Weights of a small transformer language model: 1529M tokens.
Each number is 50 + 12 x the weight over the matrix's rms, rounded and kept within 0 to 99. Layers, rows and columns count from 0.

# up: layer 3 MLP up, 1792x512, rms 0.0295, rows 1023-1122, columns 320-351
# down: layer 3 MLP down (transposed), 1792x512, rms 0.0223, rows 1023-1122, columns 320-351
up1023:43 53 50 42 56 61 50 55 54 52 62 63 73 66 37 42 42 58 53 53 62 51 61 58 62 63 48 55 48 66 55 44
down1023:47 53 53 46 45 57 68 48 42 56 51 41 52 28 39 68 39 57 47 55 63 56 59 40 50 61 55 56 28 38 50 63
up1024:36 43 31 38 47 56 45 69 46 63 40 61 73 52 53 59 45 63 17 61 53 39 63 47 51 55 40 42 34 36 33 61
down1024:44 52 35 69 35 57 33 38 55 49 45 47 62 34 39 45 72 62 42 49 25 53 31 63 29 51 44 56 31 60 59 65
up1025:60 64 56 61 50 44 57 56 39 49 29 59 45 39 41 60 49 72 24 39 61 44 58 57 48 59 40 27 38 57 21 37
down1025:33 56 43 47 58 69 60 43 37 57 50 56 45 35 61 45 54 35 34 44 63 20 52 37 56 42 52 49 56 46 52 55
up1026:48 58 56 62 34 66 45 46 57 43 56 54 45 66 59 58 50 48 60 42 49 46 56 54 35 54 41 32 29 34 15 62
down1026:42 50 54 33 61 46 39 46 41 60 51 30 42 74 66 66 64 77 62 66 55 49 58 73 59 48 49 60 59 67 53 37
up1027:54 45 54 24 54 58 42 53 61 27 37 51 41 44 54 70 49 50 60 42 45 54 58 51 49 52 45 53 24 54 44 29
down1027:60 49 52 51 64 44 57 67 47 51 67 36 45 55 32 49 45 55 50 54 54 37 45 35 51 52 58 50 45 34 53 56
up1028:69 35 72 60 61 46 40 46 36 24 74 40 57 50 47 28 45 39 34 32 28 47 54 44 36 41 59 61 50 45 44 20
down1028:67 45 41 50 53 62 47 39 45 38 44 52 44 34 42 32 46 71 44 28 39 42 42 33 36 50 59 32 37 54 64 31
up1029:37 42 48 34 75 62 57 44 28 26 63 48 38 44 36 61 44 51 52 49 32 48 45 49 33 70 44 57 26 39 47 38
down1029:70 55 56 36 47 20 51 30 51 43 59 47 42 59 58 62 46 45 41 50 46 44 34 40 74 55 20 50 72 76 57 50
up1030:53 48 46 65 49 69 64 56 51 65 50 48 41 48 47 53 41 60 68 42 28 56 43 48 58 41 51 54 54 44 38 40
down1030:59 43 63 34 54 55 61 53 46 56 42 66 46 61 45 43 53 44 42 53 42 49 53 72 72 48 63 53 56 63 57 57
up1031:27 31 71 10 55 41 63 39 52 60 69 37 45 50 53 67 64 40 41 19 46 50 46 57 49 48 45 24 50 57 35 53
down1031:48 41 36 39 44 56 74 36 82 83 51 58 42 51 53 40 43 58 48 50 30 55 61 41 57 54 50 47 31 36 55 43
up1032:38 52 55 55 54 63 42 62 52 63 57 70 48 47 48 38 50 72 64 37 59 63 46 41 45 53 37 52 47 56 55 52
down1032:41 56 57 47 34 45 65 45 49 66 43 29 67 37 49 56 54 32 42 47 57 57 48 42 60 43 63 44 48 37 50 53
up1033:28 53 29 34 43 63 50 49 39 36 58 47 66 46 28 67 52 73 26 42 55 45 63 40 28 61 30 42 34 62 51 65
down1033:33 41 32 61 44 51 54 60 35 50 53 67 70 40 81 44 31 77 46 38 33 51 53 32 59 66 64 42 47 43 44 34
up1034:78 30 49 25 54 53 58 54 13 66 38 45 36 51 75 54 54 33 47 49 38 28 65 61 53 48 47 44 46 53 63 32
down1034:73 73 49 73 64 53 60 53 44 23 55 49 43 59 61 32 61 56 68 62 43 49 45 43 38 44 48 50 19 50 42 45
up1035:44 52 59 53 54 43 45 52 45 55 37 48 60 39 48 45 38 59 62 39 52 54 50 56 38 60 65 39 44 49 44 50
down1035:36 33 50 58 46 60 37 38 56 47 57 49 48 48 63 58 64 38 39 59 43 42 43 68 67 38 22 65 65 44 51 53
up1036:49 45 30 21 44 48 32 58 63 46 67 36 63 47 48 53 50 46 40 47 48 33 57 64 67 42 39 51 44 46 47 63
down1036:47 38 48 27 46 36 54 57 57 57 49 39 45 63 92 44 66 41 61 39 46 53 49 56 60 73 49 44 49 43 36 35
up1037:25 51 42 51 45 42 59 29 47 54 52 63 55 51 62 47 42 45 52 63 62 45 43 65 43 69 58 47 63 60 33 49
down1037:51 44 47 51 49 59 49 56 51 47 63 59 59 42 41 50 44 20 76 62 51 46 36 58 54 46 47 59 57 26 32 74
up1038:55 42 34 68 64 67 42 67 35 47 46 47 51 58 34 33 49 55 46 60 46 36 67 52 13 51 44 32 59 75 30 46
down1038:57 50 48 40 35 62 86 49 33 44 38 40 62 42 70 49 54 45 59 53 69 46 68 52 37 45 50 39 54 64 51 65
up1039:32 51 40 58 35 54 66 53 52 46 40 27 51 51 63 65 54 69 51 40 39 38 61 65 51 50 49 45 45 40 46 66
down1039:50 50 31 62 61 59 48 51 51 58 58 51 51 62 51 57 47 34 43 46 48 52 32 37 58 43 60 84 57 50 58 42
up1040:61 45 29 55 48 66 42 68 51 32 43 74 67 63 44 45 43 54 57 50 25 69 50 34 40 34 44 64 36 46 54 45
down1040:41 59 37 62 41 65 57 38 37 70 75 65 73 63 58 47 73 53 41 61 42 35 40 76 39 59 42 49 20 42 52 51
up1041:60 56 36 51 44 75 58 65 29 61 25 63 46 50 42 66 35 66 53 41 46 59 57 35 57 41 43 64 37 61 46 43
down1041:66 49 57 39 49 45 57 55 52 49 60 53 57 56 48 64 40 42 39 27 51 40 43 44 37 56 41 40 48 59 38 50
up1042:49 49 22 40 64 57 60 42 40 48 54 55 56 45 45 33 61 51 72 34 45 37 38 56 46 37 49 36 50 59 38 68
down1042:45 52 59 42 45 41 34 52 38 44 38 45 58 53 43 47 52 25 53 41 34 44 51 58 70 53 54 59 53 44 39 56
up1043:50 71 55 43 45 66 41 44 51 49 46 42 58 46 34 39 62 61 30 56 57 60 44 55 52 67 33 54 47 60 53 43
down1043:63 61 31 59 57 41 71 27 56 57 42 50 69 61 65 65 63 25 61 64 50 38 42 57 55 43 44 27 53 41 47 59
up1044:66 30 36 48 53 56 50 49 49 42 56 42 58 43 57 42 67 74 41 50 53 42 58 19 44 66 27 62 26 55 46 25
down1044:75 20 41 52 73 68 42 46 59 75 37 49 57 48 63 49 57 67 00 54 46 69 47 80 45 26 76 62 45 44 57 51
up1045:58 48 59 45 60 56 29 47 59 23 48 56 39 48 60 50 48 48 36 43 53 25 54 33 33 43 53 35 50 56 54 38
down1045:47 51 56 45 54 39 47 52 59 46 29 30 37 56 47 43 47 56 68 46 75 49 70 47 71 70 32 38 71 46 52 39
up1046:68 41 60 41 78 33 56 43 69 56 34 64 47 62 54 48 55 61 35 45 56 56 45 44 59 61 44 51 50 48 29 22
down1046:36 65 57 46 60 44 56 54 53 39 54 52 46 65 34 59 81 53 52 32 67 45 45 40 41 49 30 37 51 31 47 53
up1047:42 71 63 47 62 38 69 59 43 39 35 50 63 53 46 59 42 56 48 59 48 52 53 42 36 32 25 32 39 48 29 49
down1047:64 41 51 42 22 46 48 30 56 49 50 45 62 44 51 52 41 57 42 49 47 61 42 60 58 37 57 43 58 60 62 53
up1048:39 51 58 50 65 37 60 64 42 52 41 49 58 26 78 46 65 52 53 58 49 51 33 50 30 55 28 66 59 48 47 45
down1048:36 47 46 46 76 71 57 62 31 22 40 68 29 49 64 70 43 68 55 36 30 47 60 44 72 72 55 59 58 66 48 42
up1049:59 43 48 59 67 48 62 50 40 40 32 65 46 85 53 54 38 48 34 27 37 50 57 43 50 37 56 52 45 47 41 51
down1049:66 43 44 63 46 51 51 51 65 35 53 61 48 36 50 63 34 60 63 39 55 60 41 72 50 47 18 61 49 55 42 51
up1050:27 55 43 44 54 59 54 66 53 65 69 61 56 32 57 43 45 45 31 49 49 46 76 36 37 55 44 41 31 33 43 47
down1050:46 56 60 52 78 34 59 54 47 54 45 29 46 45 34 51 44 54 46 55 51 68 53 41 55 45 45 56 19 37 81 47
up1051:46 44 49 37 48 85 51 59 38 58 60 62 50 47 51 68 56 62 66 45 23 50 40 63 49 35 40 53 47 38 49 31
down1051:25 52 40 42 65 40 59 49 44 38 34 43 66 44 29 36 46 55 59 55 56 27 42 39 40 42 45 40 64 49 67 49
up1052:41 36 23 51 24 66 67 43 63 49 51 67 63 87 46 59 63 76 09 61 46 53 60 49 53 37 41 68 40 44 42 57
down1052:63 50 56 50 63 54 27 59 36 77 49 46 44 39 42 53 53 37 46 77 45 63 54 48 39 76 36 35 72 30 60 51
up1053:37 54 55 60 34 64 61 38 32 42 43 51 52 55 46 63 51 48 62 58 38 51 25 40 42 74 33 34 48 51 63 44
down1053:50 56 59 56 40 52 49 32 38 58 42 54 69 45 31 40 60 54 53 29 51 61 63 58 51 39 55 54 49 31 57 47
up1054:52 51 54 60 37 66 70 48 49 28 47 44 51 46 44 50 50 54 57 43 46 53 78 57 47 43 28 47 53 68 46 54
down1054:36 34 28 55 82 45 55 57 75 33 54 50 58 47 44 32 52 45 66 67 36 46 53 44 53 45 44 67 39 30 29 37
up1055:44 43 49 40 43 59 75 61 58 65 52 57 53 43 25 49 65 51 49 48 40 42 24 52 41 55 74 58 54 43 34 55
down1055:37 66 56 52 50 30 44 53 41 52 52 49 33 67 31 45 39 39 62 51 66 72 65 43 42 61 56 41 49 68 67 64
up1056:46 32 50 45 34 67 47 45 46 58 66 60 37 46 47 51 55 63 55 61 61 29 43 65 54 27 48 33 36 52 42 54
down1056:42 27 38 59 62 38 60 62 41 67 39 58 59 44 41 43 46 27 51 46 39 59 59 47 54 42 55 54 45 63 42 85
up1057:66 44 29 48 62 48 58 80 64 47 57 58 70 59 57 60 32 56 51 39 38 28 54 37 58 36 34 55 58 87 53 57
down1057:52 77 57 71 40 49 49 45 64 50 14 28 53 42 43 32 44 31 47 52 68 44 61 48 57 50 63 44 55 67 84 29
up1058:50 37 39 37 58 58 54 42 56 43 41 66 45 47 77 68 47 61 44 55 53 35 27 38 42 50 26 26 54 53 45 32
down1058:57 54 50 45 53 37 50 45 64 69 48 52 51 60 49 44 35 36 62 52 51 48 54 58 41 41 76 51 41 36 33 68
up1059:30 51 24 38 54 38 47 50 47 43 51 39 60 21 49 45 53 52 50 53 35 43 49 22 62 41 41 37 49 65 39 36
down1059:59 32 43 40 39 50 55 63 36 66 43 52 39 32 53 51 64 56 55 35 67 33 70 60 49 52 52 45 38 50 54 38
up1060:49 35 50 44 08 73 66 66 55 45 59 43 58 52 37 40 52 67 65 45 48 48 48 46 39 70 45 39 42 48 34 29
down1060:59 48 53 40 48 41 38 76 79 40 47 36 69 21 63 53 43 52 42 55 38 68 32 43 59 50 33 57 51 33 43 32
up1061:32 35 24 66 53 52 52 68 41 49 45 62 41 58 29 65 58 39 47 48 55 55 46 44 58 60 46 44 58 62 48 42
down1061:25 44 70 41 63 43 35 07 39 40 47 54 39 39 49 39 44 38 52 64 37 46 55 29 44 56 62 59 50 28 49 55
up1062:33 63 50 53 23 56 52 70 41 47 42 45 54 50 54 48 53 64 54 52 42 47 32 52 49 57 28 46 56 40 56 28
down1062:44 44 55 35 76 53 38 45 71 40 50 27 64 59 40 45 45 57 36 64 57 51 40 40 57 51 62 70 39 48 51 63
up1063:44 40 50 17 46 42 46 53 46 42 39 59 60 54 63 46 45 59 60 53 52 45 54 67 49 69 54 37 42 27 49 47
down1063:54 41 66 49 47 62 48 50 37 34 62 36 54 39 62 55 56 46 50 50 45 55 73 42 40 44 39 81 41 32 50 47
up1064:57 73 46 39 43 50 52 47 60 63 51 41 38 52 69 62 44 47 65 27 44 46 48 62 56 57 59 59 38 70 66 31
down1064:55 50 50 56 48 59 47 56 42 47 48 58 40 36 58 51 61 46 59 56 57 45 50 53 46 63 43 64 53 74 49 40
up1065:35 67 61 66 35 75 55 62 14 62 45 51 37 65 56 73 21 52 43 60 58 47 74 46 53 37 43 68 56 81 46 40
down1065:55 23 65 75 62 33 41 62 39 64 44 57 40 62 29 53 46 35 61 60 39 65 56 32 45 49 34 48 44 44 54 69
up1066:70 41 56 37 54 40 70 44 32 44 40 38 32 86 44 85 52 50 67 51 51 38 30 56 50 64 38 13 17 46 32 09
down1066:42 62 59 70 35 43 43 68 50 49 45 55 55 37 38 50 25 47 58 53 50 64 49 54 55 49 78 36 58 57 48 72
up1067:54 38 57 41 26 45 54 51 33 56 65 42 47 33 64 73 49 59 52 52 44 60 61 48 49 54 44 44 32 41 32 41
down1067:53 50 36 60 40 59 63 44 57 47 51 58 52 54 54 45 54 35 67 66 24 42 53 49 32 53 55 42 60 69 43 53
up1068:54 35 41 31 59 56 43 55 60 54 51 59 41 49 66 58 38 41 29 49 52 30 44 58 38 32 63 73 29 54 42 41
down1068:41 58 49 43 51 57 46 53 25 64 47 41 62 52 43 34 62 41 45 41 40 52 55 51 48 47 51 59 27 35 41 64
up1069:62 32 58 61 64 49 49 57 66 63 68 43 41 39 71 68 56 68 55 57 48 51 53 64 44 62 55 57 55 46 37 41
down1069:23 45 60 41 34 58 47 59 49 49 38 57 62 37 60 61 60 36 47 50 49 53 54 43 48 44 48 51 47 42 37 58
up1070:47 46 75 24 81 38 53 54 45 49 55 72 69 62 52 40 38 48 44 39 58 47 54 47 49 68 63 52 48 69 50 48
down1070:37 48 35 43 70 41 61 36 59 61 69 52 44 52 46 74 42 54 57 48 42 52 46 61 60 56 45 51 45 53 58 54
up1071:53 70 10 44 49 69 55 69 51 38 48 61 25 67 57 69 49 57 54 56 55 21 36 36 41 61 37 41 45 42 37 49
down1071:40 42 42 48 37 48 48 42 57 59 63 37 56 38 49 60 50 52 43 43 42 37 42 35 58 56 61 67 72 62 36 66
up1072:33 28 43 18 54 49 45 41 33 68 58 50 44 42 52 52 63 66 32 62 55 48 43 56 53 57 73 58 38 49 29 49
down1072:54 49 32 66 45 54 64 50 39 70 66 44 43 53 45 29 45 47 40 32 57 33 62 26 43 42 61 39 66 22 46 53
up1073:42 53 40 55 33 31 45 56 39 48 72 57 56 33 65 48 51 60 67 49 43 23 68 40 49 50 47 49 29 60 27 50
down1073:58 48 58 36 53 47 65 47 42 53 53 48 34 39 58 39 37 60 43 57 51 58 52 74 55 39 44 41 57 31 35 66
up1074:60 40 41 37 52 42 50 59 39 49 51 65 54 53 50 48 46 64 48 40 39 45 59 53 47 63 53 33 38 61 35 34
down1074:64 60 44 51 43 55 57 56 47 31 49 56 57 42 57 85 42 50 25 36 49 33 36 49 48 18 25 38 22 55 41 50
up1075:41 52 40 49 64 32 49 59 47 57 56 41 55 48 66 42 35 41 60 51 65 57 30 76 47 79 53 46 51 50 40 31
down1075:35 51 74 33 51 69 49 43 51 54 34 51 54 64 54 51 59 68 43 55 55 55 56 50 36 34 54 33 51 42 56 51
up1076:68 29 74 46 55 63 41 42 39 49 48 52 51 61 54 67 46 82 52 41 52 47 76 53 61 51 32 30 44 42 43 28
down1076:58 29 37 51 50 51 40 55 48 49 47 39 64 41 43 58 47 43 51 45 39 40 50 34 51 37 59 58 49 66 39 64
up1077:35 51 36 54 02 52 47 44 31 39 63 24 52 50 61 61 54 47 43 60 52 23 58 55 51 52 36 45 56 45 43 37
down1077:51 47 29 55 63 40 56 56 55 41 41 63 56 37 40 72 59 60 44 51 52 28 44 51 49 70 67 40 41 62 53 54
up1078:44 46 53 53 48 47 54 60 48 53 50 65 50 36 41 68 50 57 64 52 67 49 41 51 58 51 51 50 49 40 52 44
down1078:66 48 35 47 67 54 66 39 61 60 34 47 40 46 44 44 57 50 46 69 48 66 54 34 43 41 50 51 53 55 55 57
up1079:23 23 55 54 39 36 53 73 47 64 60 62 31 43 47 49 28 34 56 44 40 58 53 24 49 77 51 59 53 58 53 51
down1079:57 48 51 30 42 60 59 40 74 48 36 59 25 58 43 43 46 59 56 51 26 40 72 60 42 52 44 58 55 65 54 55
up1080:52 27 45 35 59 59 52 47 62 59 48 38 62 46 37 45 47 51 54 51 29 43 25 43 50 40 30 48 50 52 51 34
down1080:58 59 42 43 42 57 56 46 39 42 52 62 58 36 43 58 70 40 59 54 64 34 64 62 61 59 66 46 53 49 37 40
up1081:41 36 34 39 58 53 68 57 37 43 61 35 64 57 87 32 62 55 59 49 61 25 45 58 45 53 60 48 21 31 49 64
down1081:65 36 65 47 57 24 41 76 79 39 73 56 66 45 59 63 58 47 43 60 50 40 54 73 53 66 55 68 46 78 55 56
up1082:78 38 48 59 54 59 50 37 52 33 51 49 41 51 50 55 81 64 47 40 35 20 40 61 55 50 51 43 32 72 42 71
down1082:45 36 91 59 57 38 52 82 63 45 54 68 26 33 64 55 38 42 31 82 51 57 58 62 57 57 35 18 48 68 74 53
up1083:61 33 49 39 49 47 59 47 33 60 52 53 41 59 48 52 65 64 37 53 40 23 48 56 47 50 63 69 51 63 35 44
down1083:66 46 68 39 48 52 65 32 73 67 47 56 62 43 52 62 46 64 44 45 49 59 47 50 50 37 35 51 56 43 39 50
up1084:52 40 35 42 63 37 57 48 51 27 39 73 53 54 52 45 43 57 61 33 33 72 43 30 41 47 63 44 39 57 38 50
down1084:43 57 44 40 47 61 57 36 49 74 56 45 51 59 67 33 47 39 40 75 58 41 33 47 39 48 67 47 30 70 60 64
up1085:59 50 61 67 20 47 49 48 47 40 60 62 33 57 39 74 42 75 46 35 53 56 23 37 55 47 59 72 52 42 51 59
down1085:51 49 35 48 53 54 62 54 50 49 63 50 63 32 76 34 61 52 56 59 46 63 66 52 56 50 50 36 40 66 58 59
up1086:86 64 57 47 42 72 41 38 41 50 29 51 66 59 45 74 53 64 57 61 32 44 52 63 52 55 52 67 28 85 57 43
down1086:50 41 62 27 70 31 49 52 61 44 69 24 73 30 28 53 50 52 23 52 47 57 80 52 54 54 50 43 59 45 50 51
up1087:56 45 34 52 49 53 50 56 27 82 61 63 62 51 33 70 57 53 35 55 40 58 38 64 54 50 53 63 24 41 48 36
down1087:61 47 58 60 51 48 60 72 68 11 39 37 54 68 56 56 41 38 61 63 56 28 50 46 58 46 69 26 74 49 32 55
up1088:58 39 44 47 59 52 59 62 35 47 72 48 56 48 72 58 57 41 37 31 57 37 54 42 46 42 31 55 49 64 47 63
down1088:53 39 57 53 37 45 64 54 39 43 45 67 45 36 63 26 46 29 56 39 38 59 45 46 51 71 31 33 42 45 77 43
up1089:25 64 40 40 62 47 38 49 53 55 27 41 46 77 55 43 43 57 50 26 63 37 41 40 48 61 62 46 42 47 58 40
down1089:54 45 61 52 51 52 57 53 63 43 58 63 65 43 74 31 48 63 55 65 49 45 48 54 39 57 47 65 42 57 56 47
up1090:52 38 42 45 44 49 51 51 39 48 50 76 52 74 51 43 53 40 49 57 61 34 38 36 58 31 52 55 66 48 41 47
down1090:55 47 59 69 63 40 52 46 46 52 49 59 59 60 55 25 60 54 55 62 47 46 55 61 43 49 53 65 40 46 60 35
up1091:59 36 45 45 44 41 52 60 42 67 51 50 50 55 38 66 47 48 42 47 48 37 49 60 35 76 44 49 42 57 50 59
down1091:44 47 55 45 54 69 46 47 33 54 51 52 71 47 51 47 49 58 67 76 56 40 63 23 56 48 47 60 40 45 45 52
up1092:48 47 64 54 57 73 48 60 59 51 59 52 72 57 48 57 47 55 69 38 59 47 31 52 56 75 60 55 41 51 53 46
down1092:33 78 58 67 48 35 66 54 40 62 50 55 63 63 55 38 43 43 45 47 63 53 47 59 36 45 58 51 41 44 63 36
up1093:35 45 49 57 60 53 61 41 46 70 67 29 69 59 42 56 58 49 24 66 50 45 39 39 36 17 33 49 44 65 52 44
down1093:46 51 83 53 43 43 52 56 23 60 43 64 36 43 52 40 49 55 72 31 33 35 50 37 38 49 38 34 47 39 70 65
up1094:44 50 40 65 39 62 39 55 44 50 36 49 47 58 32 65 58 43 54 61 39 54 62 40 43 47 51 31 49 36 52 57
down1094:62 51 59 56 63 40 62 45 50 43 72 56 54 66 47 42 42 56 41 52 58 54 32 62 47 48 57 75 45 61 54 46
up1095:40 53 45 49 38 48 61 52 41 59 47 47 47 98 61 55 39 38 55 43 50 27 45 63 57 39 46 67 40 54 29 40
down1095:33 66 66 49 50 42 62 43 61 66 44 50 32 39 45 52 74 26 40 35 53 47 37 37 35 42 59 37 59 48 57 69
up1096:40 53 45 65 44 48 61 47 65 40 59 48 49 44 63 54 43 59 37 37 13 55 51 57 52 75 59 66 57 52 68 30
down1096:56 64 60 51 27 28 70 45 54 64 55 31 67 38 44 62 50 32 67 36 46 58 43 46 64 47 43 36 47 53 29 50
up1097:62 55 51 50 47 64 38 50 48 48 59 66 50 53 65 41 52 44 48 55 61 43 40 52 39 29 52 53 55 44 35 31
down1097:48 47 34 42 60 49 51 47 38 50 57 35 31 55 36 39 46 32 48 44 61 56 48 49 47 48 42 52 47 54 56 45
up1098:26 48 55 52 60 45 51 59 71 52 44 68 66 53 67 57 56 63 79 58 45 48 53 26 53 49 44 61 57 60 49 43
down1098:66 44 57 65 59 35 55 49 55 63 52 35 35 53 54 46 49 51 49 39 40 39 46 52 76 45 66 67 34 50 49 68
up1099:51 52 33 72 45 53 41 70 47 49 44 50 63 46 62 49 37 68 39 37 49 39 51 37 51 51 46 47 47 57 41 39
down1099:61 50 53 72 37 39 49 53 48 32 51 51 52 58 45 57 36 28 46 29 33 55 41 60 31 65 58 58 56 56 26 46
up1100:40 48 22 43 53 75 62 47 38 81 58 36 42 65 48 23 47 41 49 27 19 40 27 57 40 37 49 65 33 47 42 38
down1100:37 48 53 50 68 56 27 68 49 40 39 37 35 33 43 53 42 54 71 60 49 60 55 60 56 68 46 69 79 53 63 58
up1101:47 50 54 59 58 57 51 35 46 38 46 55 54 63 45 41 37 72 38 54 39 48 52 44 41 59 69 47 33 52 41 25
down1101:33 78 54 64 57 56 65 30 27 31 55 40 54 64 59 52 48 54 56 45 46 43 60 53 33 39 67 60 49 40 60 60
up1102:65 46 29 69 38 55 51 22 56 47 64 52 44 65 53 25 50 54 31 53 53 30 41 30 24 54 43 45 53 57 43 43
down1102:41 62 35 45 62 46 48 62 51 45 36 63 43 62 44 50 61 27 70 37 52 70 53 67 45 48 43 49 57 37 56 45
up1103:36 31 47 51 54 44 47 47 31 51 54 44 60 34 42 61 38 54 53 60 43 50 50 55 38 48 29 64 38 40 61 22
down1103:48 70 67 50 46 56 32 27 63 61 59 27 30 49 52 57 81 41 47 43 52 44 56 48 47 56 45 60 47 46 48 64
up1104:56 51 53 41 48 62 52 46 64 35 67 58 71 58 41 46 51 49 53 26 61 45 69 54 52 55 52 55 59 57 35 66
down1104:58 50 38 42 47 39 48 44 50 34 20 60 55 44 31 41 52 45 61 18 65 33 67 69 52 60 39 56 72 47 49 45
up1105:56 53 55 46 24 38 71 53 46 60 50 64 42 43 52 53 49 45 64 40 70 40 46 53 55 56 57 43 35 33 37 51
down1105:61 49 54 64 42 37 59 37 44 70 50 58 34 60 44 56 45 44 43 59 33 58 48 52 45 56 51 42 50 40 43 50
up1106:36 37 46 32 39 58 66 29 41 57 35 71 60 40 60 56 55 61 56 69 36 51 24 46 42 47 46 52 43 54 51 41
down1106:60 46 67 48 55 39 45 64 30 51 45 47 67 49 53 64 50 59 51 47 65 46 45 50 44 34 63 44 51 42 46 47
up1107:48 53 32 55 29 45 51 64 33 50 77 65 51 58 48 55 39 44 31 55 50 32 52 45 27 33 48 60 38 55 43 66
down1107:57 60 61 63 83 59 36 34 50 46 39 38 53 48 27 41 61 60 51 72 35 56 50 35 49 61 33 50 47 50 33 36
up1108:82 50 38 77 64 67 59 47 59 27 64 62 52 50 74 30 49 39 63 59 51 45 51 46 44 21 29 64 68 36 43 42
down1108:79 37 65 56 70 59 61 63 53 26 64 58 57 69 37 46 55 23 49 79 23 70 57 65 34 28 49 60 41 64 50 86
up1109:50 58 45 53 60 44 62 45 47 51 33 66 55 46 68 58 49 40 36 48 49 45 54 61 47 56 77 57 63 64 42 57
down1109:74 62 53 48 78 57 40 59 64 60 52 33 57 32 22 25 43 54 59 61 47 44 46 59 36 48 53 49 42 65 51 49
up1110:32 53 51 54 53 55 52 58 63 53 64 55 32 53 55 69 48 61 34 56 39 46 27 50 48 38 34 45 33 42 29 56
down1110:59 59 49 54 62 69 40 47 49 46 41 62 43 57 60 37 62 62 66 54 51 66 54 50 49 46 57 47 34 62 45 57
up1111:76 49 55 64 65 65 60 57 57 54 45 43 74 70 56 31 58 38 44 58 39 47 52 63 37 72 43 63 56 51 46 45
down1111:40 62 33 44 25 55 46 57 42 58 47 40 46 47 53 49 52 43 68 42 24 33 31 67 43 51 28 77 53 49 42 21
up1112:72 32 40 31 67 61 67 70 40 69 47 74 87 53 30 55 46 65 48 50 55 52 51 51 34 62 51 64 37 32 51 24
down1112:51 40 62 64 35 34 49 36 68 46 57 43 50 40 51 48 51 34 61 43 57 45 59 52 42 41 60 29 72 37 36 71
up1113:54 28 51 61 58 70 66 49 35 34 46 70 46 67 61 30 28 44 41 32 36 62 57 41 45 41 45 57 37 56 25 56
down1113:45 56 23 26 39 52 24 52 41 74 58 60 60 47 56 60 35 61 45 58 38 40 76 56 42 53 43 50 64 72 48 64
up1114:56 60 69 76 50 47 63 43 51 29 45 67 54 45 29 47 36 44 50 37 20 45 59 36 52 70 39 53 36 61 43 52
down1114:33 57 56 66 30 49 51 75 53 38 29 64 69 48 36 50 47 52 58 49 44 64 63 59 45 60 70 47 35 56 64 35
up1115:49 40 52 04 72 47 40 60 48 38 51 63 59 61 54 31 71 40 42 51 52 41 59 30 48 42 47 66 52 51 52 60
down1115:37 47 34 24 56 55 45 42 56 33 42 41 70 45 55 37 35 48 47 58 53 63 41 46 86 42 48 30 76 53 35 60
up1116:42 54 60 45 36 54 44 54 46 42 55 44 49 36 84 55 41 57 50 44 31 32 38 56 42 36 32 30 50 76 54 57
down1116:36 40 62 55 49 38 60 61 60 49 50 61 44 67 51 44 37 53 56 39 30 42 61 55 73 72 49 52 52 60 52 45
up1117:45 50 45 72 34 63 66 46 43 29 73 40 34 64 83 60 52 74 59 77 59 38 52 42 55 59 48 57 32 50 37 66
down1117:51 31 55 47 32 60 58 47 50 43 48 30 67 64 44 57 39 63 46 25 54 56 57 72 52 40 42 37 45 60 65 69
up1118:54 39 56 27 48 50 67 38 33 63 30 95 46 54 40 52 46 69 48 53 68 58 65 47 36 50 46 27 47 54 36 72
down1118:57 37 77 51 31 32 64 76 50 41 56 35 42 35 52 36 31 37 49 38 48 49 58 67 42 36 52 55 53 35 35 38
up1119:32 54 69 52 49 40 54 81 40 49 54 50 58 77 51 45 47 60 53 67 20 59 70 57 39 59 20 56 50 26 55 47
down1119:38 44 46 42 59 62 40 39 49 41 51 66 49 45 61 57 51 65 33 50 44 46 52 58 62 46 45 43 56 60 59 48
up1120:61 74 43 42 58 70 51 57 45 44 48 57 37 65 61 46 64 57 52 78 60 43 78 57 50 78 56 50 35 62 44 46
down1120:54 50 38 40 49 42 42 79 61 55 52 47 34 61 43 59 62 35 30 59 65 51 52 34 58 54 53 64 49 59 57 39
up1121:33 40 38 46 38 54 52 66 51 53 44 52 53 51 51 30 55 50 64 67 38 46 45 43 43 40 53 44 49 59 55 55
down1121:59 58 56 49 69 48 47 59 52 64 52 49 65 36 56 42 52 46 43 30 49 46 51 51 56 45 18 54 38 37 48 50
up1122:48 48 46 65 49 67 48 48 28 24 52 51 38 65 43 65 39 39 56 49 61 50 16 68 48 73 44 50 26 58 33 43
down1122:56 32 45 45 57 45 45 48 63 58 57 44 63 45 40 48 57 69 40 37 58 54 53 50 44 40 44 46 68 42 50 58